{
  "n_layer": 25,
  "d_model": 256,
  "n_head": 4,
  "n_kv_head": 2,
  "head_dim": 64,
  "d_mlp": 704,
  "vocab_size": 2048,
  "activation": "swiglu",
  "norm": "rmsnorm",
  "norm_place": "pre",
  "norm_eps": 1e-05,
  "positions": "rope",
  "rope_base": 10000.0,
  "rope_fraction": 1.0,
  "qk_norm": false,
  "attn_scale": 0.125,
  "bias": "none",
  "tie_embeddings": false,
  "parallel_block": false,
  "init": "normal",
  "init_std_qkv": 0.0232,
  "init_std_o": 0.0232,
  "init_std_up": 0.0232,
  "init_std_down": 0.014,
  "optimizer": "soap_variant",
  "lr": 0.00477,
  "beta1": 0.95,
  "beta2": 0.99,
  "weight_decay": 0.072,
  "lr_head": 0.0077,
  "grad_clip": 2.0,
  "warmup_steps": 200,
  "schedule": "wsd",
  "decay_fraction": 0.555,
  "decay_shape": "square",
  "final_lr_fraction": 0.0,
  "batch_tokens": 131072,
  "seq_len": 512,
  "doc_mask": true,
  "train_tokens": 510900000,
  "steps": 3898,
  "dataset": "wikipedia_en"
}
Each number is 500 + 40 x the weight over its row's rms, rounded and kept within 0 to 999. Layers, rows and columns count from 0. Numbers have three digits each. The size before them is the row's rms in percent of the matrix's.

# up: layer 7 MLP up, 704x256, rms 0.136, rows 538-657, columns 64-95
# down: layer 7 MLP down (transposed), 704x256, rms 0.126, rows 538-657, columns 64-95
# gate: layer 7 MLP gate, 704x256, rms 0.139, rows 539-658, columns 64-95
up538 111:505444482498462518481489499523489487544447494503510498382539520442455451541446555524468511514448
down538 100:508515516548521579517539523461476570470508509487495529490465432489478483510510515576424564457481
gate539 104:478464496457511550515531453477519523522520518515469522486436508483467500519474424483486476497459
up539 100:493474530485452531532536421425545517515421455544489517476531477555437481537469464537547475460508
down539 099:455481465515492500536431478502467550541494531432509506435469531502543512530529536455504467504525
gate540 094:514432425511447478513459459562519490496528513496518518534490458538481500530443425598493416540532
up540 096:523441499525502555504519512504519518540453507455474558495512457489551506494492472487529455515567
down540 099:473478459548473494472504498521494477550497534480497538448522569517570525486406527519525469484493
gate541 093:447502501584484448430491514517506441508564482506455473482540555631455538543514523468501441525506
up541 096:533520523417493523545549531507420500502492548511541553499501408472594543478489453565489528549505
down541 100:507518499519428470489450555434501483514486522470592478496462543463496491521500518576494500467548
gate542 094:472453524597501552495574561492514483492487449451484465400470460573453492516521486424531517494544
up542 091:517514519422497501470413482470467508506516542510470520548563436492504509427489419555460509425469
down542 099:490495526481473521514446539520500509539554506472581544484476487474451462519503534491545483492456
gate543 097:472490555535483544627543464508531492564481529515432527529553491480491504531453520453509505467466
up543 100:456484514480534507553494503460535450458480503485466472492468450475502522592470503537512491412456
down543 101:487570510420576529498490501463525450549478445488494477499516469456553519480542504535487523470529
gate544 106:517519564541524546471445464443523483429513585495404519478500485550523514509509525497481572474520
up544 108:546487451522545555396546469505514557549448458537552507489497523439533480467580414455528519515546
down544 107:528516440454468561468463465484526486512507467495525509494640533499484477556511413489518493464521
gate545 103:604532434490548391522508513461486468452489524440542503492457549490559489504516504562544552543470
up545 099:511493497529468453477458502505516605458475497584506473470468541458509537453486518591500475421515
down545 103:515477511507560446518551447515509531495492510526485530406526394485563523500512514537523515429442
gate546 099:500567538474498582513554512440502527504555545502551478509542552515514473449559498512482482530470
up546 098:521494491491550531429479461494536593539507446523522515574480516458476464476546516504473536489519
down546 100:478448463504524523523539417484558503507517484495526484478458505489486469516546520490533463514552
gate547 095:527505506475492480548516448591460591519425512471491509493531471505647451451514456443520467533526
up547 096:508499478533525510526485500475523474526501481495551484548469470551428557466511509422480530505545
down547 096:553475544503462471549453510537546457545478496541531538500472456523482493485481466546481516565579
gate548 107:433525499503492415561489483493489550551571521465488537489476578467549476460513503462528487503477
up548 099:412459525543489473551402581499466435522498472502524538479490549562493530528518515507501493439505
down548 104:453497539505439504466568560444507472491519544479482566525467458513506533473453478575429470464496
gate549 102:478555532532503471507542424549527531431432470534469410464543462513469523457415477513492506513521
up549 105:556537610494500536530533409480439558445547455443487558489510516540503506507434456508472473526462
down549 102:431495497549481561505538522501494541522515491463547572503515556568480517497523459511443528546434
gate550 102:498486516424460485479510541459495575496538497537478479470446508395508518504533508536500575466552
up550 101:512525589487471473462509505468479516504560467516541454449456553411532483478505515533452531489595
down550 101:535400546489586533495567520581461511451571494396505497535547547475511550570489523531449455512500
gate551 097:595554472523503472514474512554485507436517524570512532437460478573530495513564492463524539469550
up551 097:450536544540437538479516522529525428447484505521458492535529463499442527486465511454502532442469
down551 101:540520496539477489464534413559653462527447508512512486485503536568470449547552470532531543599539
gate552 090:418505448490539621537496484503471551577480521479426546470501513488507462555469514534495476478544
up552 090:521550498475421557529455507508534425435485531481511506465528447459459484502547565492493500459545
down552 097:580506491523503561490516436467487493520529521476488482524441490475502468533446625437491480529496
gate553 106:437485530506472465541459518520494523470486487542478532506550500529519476545534475493489487480480
up553 105:505495484578461481514542533506541466542525528449527491500474467463475579477485432501548494569474
down553 099:506438475488521466420458489509456412492507441534483490486442487491403554504446438531568500537490
gate554 100:470535520484574460521557484479508497464471572451555478460455540439564483504447442541454532488520
up554 093:525515478508431512528462508497506431567454421502415571569508399492492573487551495455514479479487
down554 098:517553535456525447511475514522513429503477533412512450538526577455522511483472525576443481480465
gate555 095:532602461460557492550495538535498484475498444504472485563578606506488500526485498524570516505596
up555 108:436527569487534525479505510496473484535487474494535506465525588556473475513530525477492463531398
down555 095:360498524568444497466467535561506538555522513596467520490453506475504461483518511524373503537485
gate556 091:546442503524464489520548452521482531481511478490527508524467426506467512490557515489473489565506
up556 094:555490499445496472522471479533504519477544466453506523568541421537500490495548507448509508564493
down556 098:529490491474500495484529453519484576472550448511495481545528411473515542459605510500527455524524
gate557 109:530479537467454451492507523499496465508477454505509463620516494556456531474414544480428508528511
up557 105:481509488542520480581508487481457517468445534545488496512460464459521530552584528433548498489404
down557 098:539489536473536487460508516496505546545524456524497487538490424503455470465490526540431532531521
gate558 103:556500460503472474532541539529541552508530500475478513499397529445506516481523480519546499506461
up558 093:425492512422487499513525470515451536532520465478451461497495495470563501517470412513473519561543
down558 106:413494488568538478439476585515469508453521453569472548525533465478498500504481477460524417463572
gate559 106:502508452541536528442525478517417543528423494552444514527554589489582455559537518531555543473473
up559 107:501510487529529540501426557593456484516435440526523427494543501501564511497489555553518515501448
down559 103:517470448532576440493423523529428534558396533493458503578496589505529445555558530510495498469499
gate560 094:490496528513463465537477498564466479499515494536486427452486425487515524518503485531439459409536
up560 093:449545483510526500488460481451486515491449464481529484520549530465476478510513522506480531486563
down560 102:465472500504569501518484506515494481471564506457503483504503546465493457441525566456477490568488
gate561 101:471475500420487530512544475511514512493547453479543510500512566472457488545513519544459553519473
up561 099:517502539502484455467502479438448506488468477601485510524517458509457538503488497459547445550468
down561 099:468422459509537517501492463518457504495565551551554489498464543514492572517525506600527541571465
gate562 105:474422455570448586470512605510519491485463449469475514518567473515522489546505442484513531492524
up562 099:523460415481546489440551527519474534544480527446528498561525505498500454422443474541513484397494
down562 100:497457498491570507476494501550450484551521503500524524574554514442490462473556436558501466458482
gate563 089:533506439524447491483527562496449521527494564491488470492489430460467461460490497471485430496545
up563 093:470485515504468541526526446450477517523499508485557481502503458496475519482484542497493517496484
down563 094:492485499446457536416555452528541515539573513529477458600494505485480458507528542469540562524523
gate564 091:501541521507437508527487519474469492528429541554501528486571501537526441457570512438515518557493
up564 087:450496488539513504483543549533580463467530478491520529532421464522503550485504505524484534543519
down564 095:480507530496484561594498419426557520498517528529495538486478564464450452468493522575482563511433
gate565 096:500456503563533518491516525459503517467441472498510533490502543523484477492454443499511524460503
up565 093:442471495431491535464464472526492402542536491525502533523555486396559486490532517563531452534461
down565 099:492437538522487475555493495521533532494519492445563505521510481486491502597537488513454552492486
gate566 105:580483486531562507582490495501448472508530565521451528423502468494551531537523518439502430537440
up566 102:436493471485451515448497435480503536529357467507475472572469489504428498481502476550498493475520
down566 102:567450430537604508537546540483469413545506591589499580461534482507573559517475545531520532493480
gate567 110:575513561584558470456594453555483549473475487544518544482587469521533545499512464544460441500518
up567 111:542479440452546461540481437524544571478564501505463439553543535494570531519553533462484499518569
down567 107:504494456456461462532486523527506515540535478459462458528429501521545512443545530545547547445551
gate568 099:538482479481457509476476472559472480537488488389606486460514476491496473491526437527492448511463
up568 101:499471521550409470505496457484507544491474529570522500505458484511441504487540518493458558484537
down568 099:544497465462380452482464509465498466571488478493513471486426451564532480465528494483514572482488
gate569 099:455474483493495567528489546499537532478475483466493503466476482538488415411526461521472439477463
up569 099:497493495507499479492479454511486530501451455533550463514480552434461564626438544561527496497564
down569 099:403482408518515530493484495551443500480418391474515518487512479474527529519489459487424481540482
gate570 112:486476484550570427535483505557429499515483496397524500477499525504481466479528503464539471516489
up570 108:488415526499489564478492475458522544509494387478510543473462494510488460532506518494418527489484
down570 102:462541488437480522453588537479503506473497491541469519398530461509485472472481543451519513496552
gate571 111:476451482495469597521515481557514516501537495487475523507545508449428512458455491436483533577496
up571 109:514543463481548537521557492520474577544507476509440523498513602497476483485527510396489539571506
down571 107:463501518510506518531570509531482593536460501537515502532507504458511455520567477435497469539492
gate572 097:503469446445441545476518566495631453466476509509505493505506511469424442476546484482476487533516
up572 097:497544496504477532534508456470521532518518496567464525529515514516500567481505525447561494469488
down572 095:451480573568521547582496477573502451517496505629481528490538495446451451466558497427441461526533
gate573 100:576477492509496452559441520516477474561494481513526436472496539475484528430559585464488511493494
up573 103:531457506534506525532484513487471554540534544533468440478532518499496547470480532459415535462529
down573 099:453483510460536489474469489450508561463515477503522574502584460490459487575480482461506491498523
gate574 096:578435547468465571493523439534436504551463465492437553526522582466424588456454490551473451430468
up574 102:406538496515562475414459534499456509467527493448594533510530447557507510532557535446516524520459
down574 098:530534520495536493543390451480412496525403461513557527551434499526491512569539483566492400566469
gate575 105:506481441523433490543517516436513522454502515516537526455520557522536502444557547449510499538502
up575 102:490478524479452409527574446522539522430456512493461465564429461518528545500507403541477457530471
down575 105:525473520497484447485485513551495447464493500457429504510540429515510450501512490522456521430537
gate576 088:460416567514436514492478458542509544494544478506524505445467555392442489489459480500514525559470
up576 087:551473538501496533460460476540512500540548495529470509512475637509445481511444491483471517543500
down576 093:510585444454471488495485512510551429484483491476436492500512501533509537534423405488519472408437
gate577 099:470484502479531496483465487544482471507462565474486549499499506531522490472470493497444537507567
up577 109:384490576466464509474544542494500498499494612494469435530509392483582531436570465571489454539540
down577 100:514424470533556550480531538422542506466544512478474488528534551482490443471421520495480551457430
gate578 094:503496568461556451500485531457529513580490478493520445538462521505458490470473475501532539529466
up578 095:508468507508466503516544492507580491502528502467514572516519475509518442551511538473431386446549
down578 100:440531475509442561481454513516591544433542557522513529442448436497516464536497521526537520470565
gate579 087:471508470490487531528514537578542519470563438546496466519497481594512533470534485581537480529483
up579 088:498532440502493444483465510511520531410538458563528529501569469594522477543533506473443479539544
down579 091:527513479552569517512478493518504527456491459510532577527502489473533494430509540555540537500502
gate580 094:490496494579565536514535509488485576480535490495539529486523475553497547508560554537478487451499
up580 095:481506515564455499499496601497545460524492422484496510494519566543550475441533472468506453532529
down580 099:450522548553440545421470433505551523433494498501544476536567533421536529436475497444529549491501
gate581 103:564466481480454479595529437538491548492577462535523481515460615533446460505489553477521482485526
up581 106:540529473506503541500521465563435446508497449456587518581451561526578418477503523503474532470452
down581 099:543461498519426456504483436526411511496481562519459481527453466472468522497461490515412550474425
gate582 099:517490524462520471542480474462523462498529496568541476547456494477498442563536480580534522489434
up582 098:521479520529483585530526560537561464456486505528559529435468444474512503476517501446466482604489
down582 097:502504497450500518541551558517484512515510474479519505544469528466556446522507596553545495559412
gate583 095:509522476527552437593486555430483552479460505523476543511517514503463524470491506505531504466575
up583 098:593498442463500497410565459599532511503421538577516492527481536545520470566488452507518499518443
down583 100:576527527480514514455556535532529491469512549524527473448455399493516512470479502604531447499472
gate584 094:534436477490470542569467519455470538438555553490525508497487500472552495522442503515502473478520
up584 094:497520545460453528524548565423576443548485513518473521554510580550484401463518455491501505491475
down584 099:504502515413533537498528523519534434504512498530489515499492413555449479549498508470465516393469
gate585 090:492485545483438488460485551501499524520545514552452503454492470581527454476530539446518467455487
up585 090:472494546566568470480476550506445485500526445530489454490447569513529427490599454539604485517492
down585 098:467446535545544463541483560578496469476469515477492569636423508526481585439576526484477539490506
gate586 106:551426568481547436526600502481530543501479558518532494456516491579494470525481500473471444506388
up586 111:575484472438499460505545569528591478554447470433543602522479491505462535457515513437477494524505
down586 104:495566416549466543532491505491588449464510461491441494509515472465474521476436504474467481464407
gate587 101:480526472529511384531432482469464482497477523537557457468516504565420408495452503481465434521480
up587 097:585483526503568451514539537493511566452481527500514488525471539544503516466491497520510458480465
down587 099:482520496462531517491451456595451562461515577524531525498449546521544461525522532553424463520476
gate588 102:432564534515500471462525532466451486443434483498489465531511531528551513515538475481545500518595
up588 100:538402466593473442536433456517525537512516547515455464440472526478491409535467468610464501551535
down588 101:464571539531482446489549500597453493401543516483514520550429483519541495451551505459416497540419
gate589 112:436488516556420530482482424428546526418482485414578577548562571525543460483500439487551431546630
up589 108:457489523476508538464560509537425499524493540485412489500466504455548547498538567422524486483520
down589 104:521507470474545466488523483603474482531499583537469498472448424467471559487505493546505542538491
gate590 095:437560478390478512500501609461493548523493494577475521470477568562534488442495430561425459486493
up590 097:441537498523537534444620507457516440451519528537526480506495551503468481479551521501508490517473
down590 102:522466546494464553480583458497498494448565520466455546563499487527477514464574522526519516473395
gate591 100:485510492499500513508503495510515510504550547515488483461538483491449586504482470511539521512473
up591 102:446525477457455546449456537480524460473517523559548528475552452478528484439552428538501480447543
down591 098:530569445496472473475524434518543484521550514520448511487544474550419515485509400539560467500486
gate592 100:520529500443537476481498511471445496533553454471498496436471489497502554593490486505552482492524
up592 103:538489483590469553527453532506571473463456532511496493421547544469468431456502542517478521516533
down592 099:442474528492528433523522529496508493528511467525552509453487462522479539551518519488471452504506
gate593 097:480515483484502465514499489499524472499555494442510477571464500492516443501451484467554431490501
up593 094:459479582539558477565462471514585491527443463505539511552483515506503491480542369524475489531526
down593 098:510505500533455467536406511503578503541488490639557536537551576493508504471589431503500529501520
gate594 098:544470547501543516474507495491609465484454519480523500567521549483519555524512508424544522538529
up594 100:523494475486519454496498470524402436578481520472461485441543437480473503494560531502521515525463
down594 099:509432513539491443458528493540504474511467510493449464498503524560500513492490562543510528459502
gate595 099:483460531538515491526422554476503551503497496517467486474561536492471492511532516525492436518460
up595 094:491504586526510532512567451468491492573502523497475550453506535533512523530510469462510497541493
down595 100:510558496530488501500606526533550545544481467526459480562518486558573520388485522435431480520492
gate596 096:524473473469557472506569477503422457529445491492478484489534533570558542500492434467494534427484
up596 099:459496461440493482534483432533459457483415465520560517564542543512495534461491492467462546441497
down596 096:537501445578512487523476470435536433467462470448581507492472567461530528527505513513475506458472
gate597 094:497486498426524428523468522457529441498497521506448467471456423518566494544444535566491473535505
up597 097:471493552544475491503509509503512518483436484486542492596500503485480584469471463475501518485545
down597 101:475480526539513446524504494571492568574442507512536478536481541512511570481472517466544518472506
gate598 104:467467537515515493520567478482497499493498476537550579533610520460447498551488471534523517522514
up598 103:464528510486531499575501537534566521545515524485461517511547530479553446518600482444456498483503
down598 103:496529534495515433446445454564523580453424477543509594495464495517548503504460574444524497507583
gate599 099:482491530442493490510535505513575485490462513516562511465509555485508425494504539473513550474531
up599 102:524476482499445506534465514464466545510472507448538523563541504471499542487505475496523458546518
down599 103:508492450507468536514447520470502543586447439548504448554503481516470439408544539519476523505459
gate600 091:503471393516507491513408466534456439534504530506597479470556527514468475461494510513523459463529
up600 095:547461483542506450477436506510484551538422532475488526527456496465531510551455565464501500534447
down600 094:522576525435496555486438508502438387460482506462460538547499478484502504505546474461501434477434
gate601 102:456539491515579561548499492528477466486495500480466479506476456416548493487486427527506570494566
up601 104:447409475469506481466478531520451547451442519591449496496474463501442490577497569521530510482566
down601 097:484534457480512426491490548511496472505451436542526484458524532518529480513506455502497448475560
gate602 116:541527474492502520543497468451573542503497517541516465539442495493512498522526540469558529526508
up602 120:444528514522455532533438489581532450499470493530527562498477490478504512522480544539513446563510
down602 104:456463488472459476505473522502570466534544532487479560421452509458463528565499474475511502434527
gate603 094:487505543486459484530552481420489462437515485472490536545535530508513520478553415604466488443532
up603 093:496459544544487496535562531509532434455507477483474515495496482490534514438557488554428490425546
down603 092:509487473560508477457560563494504457474426480436516547477513497522513510551509515548488527505442
gate604 101:458450478585530454574527512529505550520472450406481533515516440525456525478496505520481512454520
up604 100:506479515503521506465505444491481494557496510535515566477466580426448477428506492519576572454494
down604 102:488524567470490526462509542532534459499499423511540517525443542507527517512497500463533516429466
gate605 099:495441575511507412513554569519516502531526506455436510498506474478516491489530504489497482477500
up605 102:532556527510439430484560518485485535587510478546454504435512560553506445579535492518544545477470
down605 102:505505512401514513546411523515503433457518515493540467486449515450551492470428476479497513483491
gate606 091:471403509517539494519505481568499440500482471432522543507467495542456453491485570521524467508534
up606 093:506512452513507465499487464531453430480477443452542510480509549530441440456499509461473517476570
down606 098:472421578512537498524537557581574505466475552519474475546479529527507521489520507468491516560515
gate607 095:541486470449539491548516533538577559543529519470474462499499426504524588490538486464448496615544
up607 094:527465504460569571510436505531476506497460503486473575435495546527496465393547486475496460437504
down607 099:479521476580494484527478477495442469483561465481552560531562544474556494489429603496493631482470
gate608 097:506510460496442528519532529499478433467546537460471520424529438490527550482514569472514468479537
up608 094:493453483471454478439515517456489472477547434526461468439544492576512493499483602429583517453480
down608 106:520488482496467512467479542504498437492501491447467527420524530502464479552564453509565476518418
gate609 106:516444441558485455510494492418515486501552544490559469526569573548559532537446528516489434516532
up609 106:456516378461532422445491522523589561437501466483519540463551447522515447500487487502536479450522
down609 102:521435475468417473552491487493483527447527502454486485491507501535522474479437491551474524510539
gate610 097:497544483508563507561522525471449537569529533538468465493457485521469542442496506538478442503462
up610 097:464513565532498467524515470497455529482539512523523483536522466498482562440510417497431499566503
down610 101:500494547490567508497436497514493445523510493510514431512510477538557414490536516502368495525604
gate611 098:529450446465481511495520511446548507479528522515507498569503559495516494515480562547561532522556
up611 099:469496497546558470527513493456467474446476467466506485430495484540513475477432462421486523532492
down611 098:480456523455549495436494531455532502490513496522544495419569522471514487487488447440503565478482
gate612 104:495482514489410502518506511654530515486480511453512559567539569524574505474472481535470504503480
up612 103:512416429530422505481502485510509513497497501514467432469578461497549491543459558550485506497522
down612 102:520441429488463420537465536550526526555473396543509500550585440474473468499504559451474520502502
gate613 105:472441559500481505567515476472464439559560516412513550521523571498460516472481495437493533472525
up613 101:496562456540460467512512539499505497490463446513520409422474424508518504519552478453428531522552
down613 101:473507513538505496564561522489363495507510474510531555481481506478481546488529457476469505577555
gate614 096:571573437558488483498490396490502473454512428482526549434496507468443434442490566495539533514517
up614 095:532444464416592520514482553451531550512533518459451483467532506512625492604468445533504419517518
down614 097:527475520469460505506517554507478526554458560507462494518452550511534468625493481469482467528458
gate615 087:463564417531501428525512529521525536501431570551566509522527467513487489496560508503484527438483
up615 089:528460503435510513532490531412547491467443459536454524426492553347514506489522496475503553523494
down615 091:506482446521488482484499442495558555484516468485574479461555526505530504451514545485491531518505
gate616 101:481488480509460517529479493500492524512522550475491511487505436489442522496539556506447449504528
up616 101:521505507504551531456544539506511459501494493531511490427508425438467482583466452470507518498445
down616 097:503502524577463497468531477498444481486471486442535456502479535502596499444439470534604450435530
gate617 098:519563528418496530462534440489500463474554493444516536485478532475480509526499510546414479538535
up617 104:533514562514441532443478492450515415518522521541482439484440551486550472490546497482476596457517
down617 101:517512541428508528542485429514480507459485541511476490468519552502487498511491489539481549443540
gate618 094:527514531507523489533560440491537529479488458427474498486486520547421452494451553500497512508555
up618 100:479486439474462502551450573537489436487491554532524482531552466436541534470550405545507528506466
down618 096:470531436474524429448474460542477461558521573540522485563565480493499515441515423539494529444563
gate619 100:475458501517486462518480496497437551553493484444436581518492516439605531536501527477464512510489
up619 093:519467473452445448493489495489516484521487559556517496500498522549516458486511529454546476542483
down619 103:541534541527433523530465469502536489556570464524443487441522516505490462478399477471565483534512
gate620 101:513458474503476445451609548463525546590431565538528543505533454543633531555476516455486485522495
up620 105:479485495494460502438482561495517540506450541513458444417520467489535524546518551530517464453446
down620 104:517463414518518503464520539465521495510480513521483546536586519483534515463550498497441574440561
gate621 097:521502472513541419445456488475475464507525498432489559458509384520498512506412445528473600391488
up621 097:532525425470577483529525563455493451430469515474490524518563558516520516484364464517520569419547
down621 097:503548474495574479493519486491449507445491541495506523513520522524566495508512506493523491503551
gate622 103:474481509485583502465477522513471469468491507512537461592589451464526552543455559611461473464456
up622 099:575484468430490535479515519469483524458502531466464525519456554532494461580489517479493490506503
down622 106:490551549520516458528532457547520512488494516533469501488435551493427564479475459521509540468529
gate623 096:465505483524420575577527421489433452490545507517437558515398445474512513451517489469439476453561
up623 098:532488425490480470511504457513472513534479424437488532489504539485546535516457478499546454508524
down623 102:522446498456477456509477478516554412509520429487606473512533501513490511508489514561549493495523
gate624 094:536459465497481474468526505499424477538578512466532623561533518539522458458493569538421505426465
up624 094:578534532434511534513550548478444561501486564507464438539429498564542446479489447492537466488515
down624 096:473559532422484505463480530452496498491539508510441561603532533495487439505576562507444463523448
gate625 088:470536474470450494555524523505535488495470524461468489506517464427528499507452434531537531611511
up625 089:523427530518449526479532454508439575522503501516530436477463523496532503493510538560516475448516
down625 096:517518551553516539471445507522525523475480453471479528472504469528554506550528473432541452473500
gate626 096:550487546589519387463516428462540520533521454512562543464511556489511579468490506476513497588456
up626 097:428469577511544550527499490479478562470485469424561519503516553493484555478523447550499474540398
down626 098:543567479529493525543534450479456474533472506519572577481491558536440489532455518418476477511477
gate627 098:461492516535522545501580570568490512510447510526538544525449541506486480554464478451493495489516
up627 099:547522496425504452508481471503518516436485441444483485500476493521477555497543494549480528534490
down627 091:477495590497492525548523496485480479448528475500564498478514507548480545522472454529459474375470
gate628 093:491480573534545518501480485473514550501559413519515545440487461479425519464407503528515509459436
up628 094:446456490476474455488486494518538470503523579479529468528511526511568533538537548492529494527535
down628 099:480526504455481480510513469534456474540486520502508460465574491491534504567543523531375474502472
gate629 105:458568459486457506529526496533417458538493464534476468505507530498564427560471530552532556580509
up629 110:553397473508478455476533478475551507539431452466595556400553478496500554461490502487518508395448
down629 105:471516483478463558495514421476529488530530489526444546516525522593548520501473578499482589526414
gate630 098:518505546467592480533498515464485523491491523472444536534491582501499559476443505458519530486473
up630 101:515557490482530517543501592558484577555454447498469540534483524564477496501479593489474372519490
down630 101:497508541529442487508460545474470432473477504510569489482482557439521551539510411549451563514540
gate631 104:429446487476492564498474450520459449522447559574433452477509500521561502496492499462504552531430
up631 102:490506435487512514468511501492488537491549464497463524517536512423481497518553492497508501457417
down631 101:484510483445510489426500526536487487548516532541496459401469499496562531449487558522520515490481
gate632 087:505506489487510480500514539432515590537489497570487547520594509449564515456445549511440477552519
up632 090:518535463439477553463516509410553513506494439517508476483542492486499488450545479475543471535518
down632 094:485534481500556525554568494554485458491556511510490482484501482506503474516463531462546449537537
gate633 093:502504558461499481521512536559496562557524459442455446550537508530462498450515485421380498519579
up633 093:462468507479479404469459498495554558535502446528482465528554504477498487496513490446433492524472
down633 097:438558586476548475553399508553476587516481474569529459474506524468531562507476517489537470495489
gate634 098:413559513527405559420485478535488473518466499511488504533528460474432521499491470597509511542499
up634 097:498562408519510456524531477513501604547564471511455485492576521537470573523502482530537443477491
down634 102:531509477468469431462494530590503532506516464492434476486521459507542521560500534559432516464435
gate635 095:522442562464495532487526493538532528511441508483568537486575505544474595499496479495487445530573
up635 101:518468501454449457494530550480477578536401464543574524464561488552527448515539453439525520503554
down635 100:556489511519510479500485450590465511540505485517471459539527574534534477514561486471477500479412
gate636 089:424572513477535492495476537531465481573513508465498527485491564547461502515475518479419512460540
up636 090:516446460491479494463491499436512473429532519500464506518486459478518486451525443459528473520520
down636 093:497535524483485447507533533483468589508452408503524474539485503563521495392502434487484537510507
gate637 092:456494409466489463523507493510571513500523489438413502543513493537496437441485527481445441518458
up637 092:439494445464585474548517542531580513491486494413439522484472541510466446481452527492463495475494
down637 094:440583516457459571521547570492545529472513498460400480495433518480536597545483516480489521497488
gate638 098:498527482480498582465513480497519454451559481494461469459513560544464573469514500416546453483527
up638 103:514540489507586532520476511480478520525595478503512511437520462500487496499411605524550502542454
down638 097:522541519496517522455479497464487522512499492539516520599499511550537507525536473507493531494485
gate639 097:388519494492557415483561505501467503482537486446574532452519497528488471526484522464593471508494
up639 100:500565490469456472504520487451548547508514490490536467504559481524449552501546428514501515507530
down639 097:511538473450585446517499532499448478551602495561507530517479475484521564584507489549544589476513
gate640 097:470565533498530555545516551515517470483484458460530483489585554502568534547473501477450576518545
up640 093:521487511538520518434448598492506516451507520487527512511473545477510507513551514548480515453492
down640 095:579547542485514548485459502473506532456424475511511493490458508530491520510561523528544564461495
gate641 099:585470468505527549573433559446513476552486483579486555540503512509487504551507427531481493495482
up641 098:552469505505517575446433508456479471536475471498583542459485539523510484566498441472416512558528
down641 096:488546453511459526532449459547450501471489455509524489573454439542552462540535479450486471509446
gate642 098:582483516523535491484486473563483429465527478492548443525499490510488407398527546440493490550519
up642 098:479525513452487541481491494479526477439511557497479473487405495461521489538508514475426491521450
down642 099:506559494487515485495547470533484538496433543565549442557444444480507510549471556465470515438502
gate643 096:449545559437428551563425520599423507586464537406504449541520489559544459508488469487465529504473
up643 098:451495511499595390426445513494517542544482508525534470447532522577456406546562480474441458529512
down643 100:465448480522494505568445503456520472551486450479510531490539476526480561441497490547481475526584
gate644 094:499465521525509502467487474517487539507506456500487466480519542548458522498537595514560487505492
up644 091:429486505610487524399538488464483520486489550518512542498426446529445536504466514531497506474526
down644 098:495494489500569481466446440414479503530510518571441598465485464537542492532513420470531538479445
gate645 101:523538467511497531518492513484510355466521612497541515517441463462466503536522493503507513489528
up645 100:525454571519496492538568491450591409500543557471586504519515504500482465577487451542440483492478
down645 098:507394527477481437532502455447548514535510493460480472550540509522458536542522440499516534460524
gate646 108:524474466470516478497604492465587478488561455513503441432499507477476469477515485465553464518450
up646 105:569526431529541506551496502543447468484433545502420486529477467480543533426497538527407512539528
down646 105:592557492469495475491484450482540505509497540514521563450491495427518479488470580552501495511465
gate647 107:503436537567499525474539489497508470473487511514467475537419459495527476396431430490525536468487
up647 108:540495506570510523521474554457509461529500503461449460516458490534433463509449580542483519521448
down647 102:518501503530470524513540474446535490538481534461467509522462585513531475472536494544521561444565
gate648 091:580494477479428485452474450451525478507472555516480536550566412484587512458469433528507501478494
up648 092:524471533534480482565471508497490542534513483469470497492534520418477457554474529454464491532488
down648 103:529471463478483513535534508466508542424463409563524558575525555503524410422555518416493489494555
gate649 103:502443472483492501496558490489542594448492466485591512542518525521454504534490455533614511528541
up649 104:445474447538423551517485443457509517543459558540439461460525534472518493585431425510518446456539
down649 098:490493538547531553515481552527503524544511475533414468551462445534552580506442525499452486431515
gate650 100:410472478450488527487532533455500506531527529472476543452547487502478552469491431525477466521513
up650 103:454585542546499490475547502506437513466500515509522539474490537460442483499487520527542549561494
down650 107:439461513458483472455504561479440504490549464392495531490507496481487545490603481526537547511550
gate651 101:476495537486556490546430556430459418510526477492488531510514551429536574510478555521497446539490
up651 101:448565524452546534457550533552540494509436510519491449483529446505481512413532476498416523456531
down651 099:499429467461522478568486565538525452412530559497464436503468456515520532499427441511490512511472
gate652 099:453532478473500399465509459457489447545522433506547450444551441485505582523568549465605518491533
up652 100:435554472537499580501466612562469531424505486539493553563527499509482536473575483489529496474468
down652 104:481507538517521559502523560529505464515486470569501518572501515510512454521542491500498444461440
gate653 102:468566514523526449535507465553561482564528543483568467488491450534480458544459567531426418469501
up653 098:452518473486424514559457531438516538560462518468542481514490478459519444507506508505492567491551
down653 102:528449431572518531467467489477534551531530475512543509569531536532538457531503514550501455538455
gate654 101:471489530506496455479518493471490438558492482478415495465488457541510508553469475455477550555545
up654 103:470488465517479541516361487464545497436553496501479461553469489503557530546486567458533473420458
down654 100:540512531437503481462463530492525413432514526469583494486489472483459475554450479435415470517507
gate655 103:521452470490523531453504435482494551489418520518492549473552482499501601464511496446593506542586
up655 107:506492427468519541483458491523496498445482515418444526506514543459514450460499455542519528470602
down655 106:505523520525534603538463419558502520508497474508533552516461554449506540532537518528533444534570
gate656 091:482480455524479463556483522545566511560494430465438539570524549578482551511502439539493471562558
up656 090:545523566453499493508554479397509507529476542565482469515464529486491424467505555526540559506479
down656 096:506475494547446510504490504524442488426490478511473418490559519468440453482507563542450557486552
gate657 096:377482530448467532483496529549488532440464481515530545452531550561441536489482458553477533427499
up657 095:493516502513537458496519483473455568483438507539468476534536483492502515504457570400500474558424
down657 095:541474542521516478534434476509457482546537469578487528462555411461494429545493457474471504485513
gate658 092:574537484424414485528387494560546489515529530496545485537588558510448537446519393465510520490562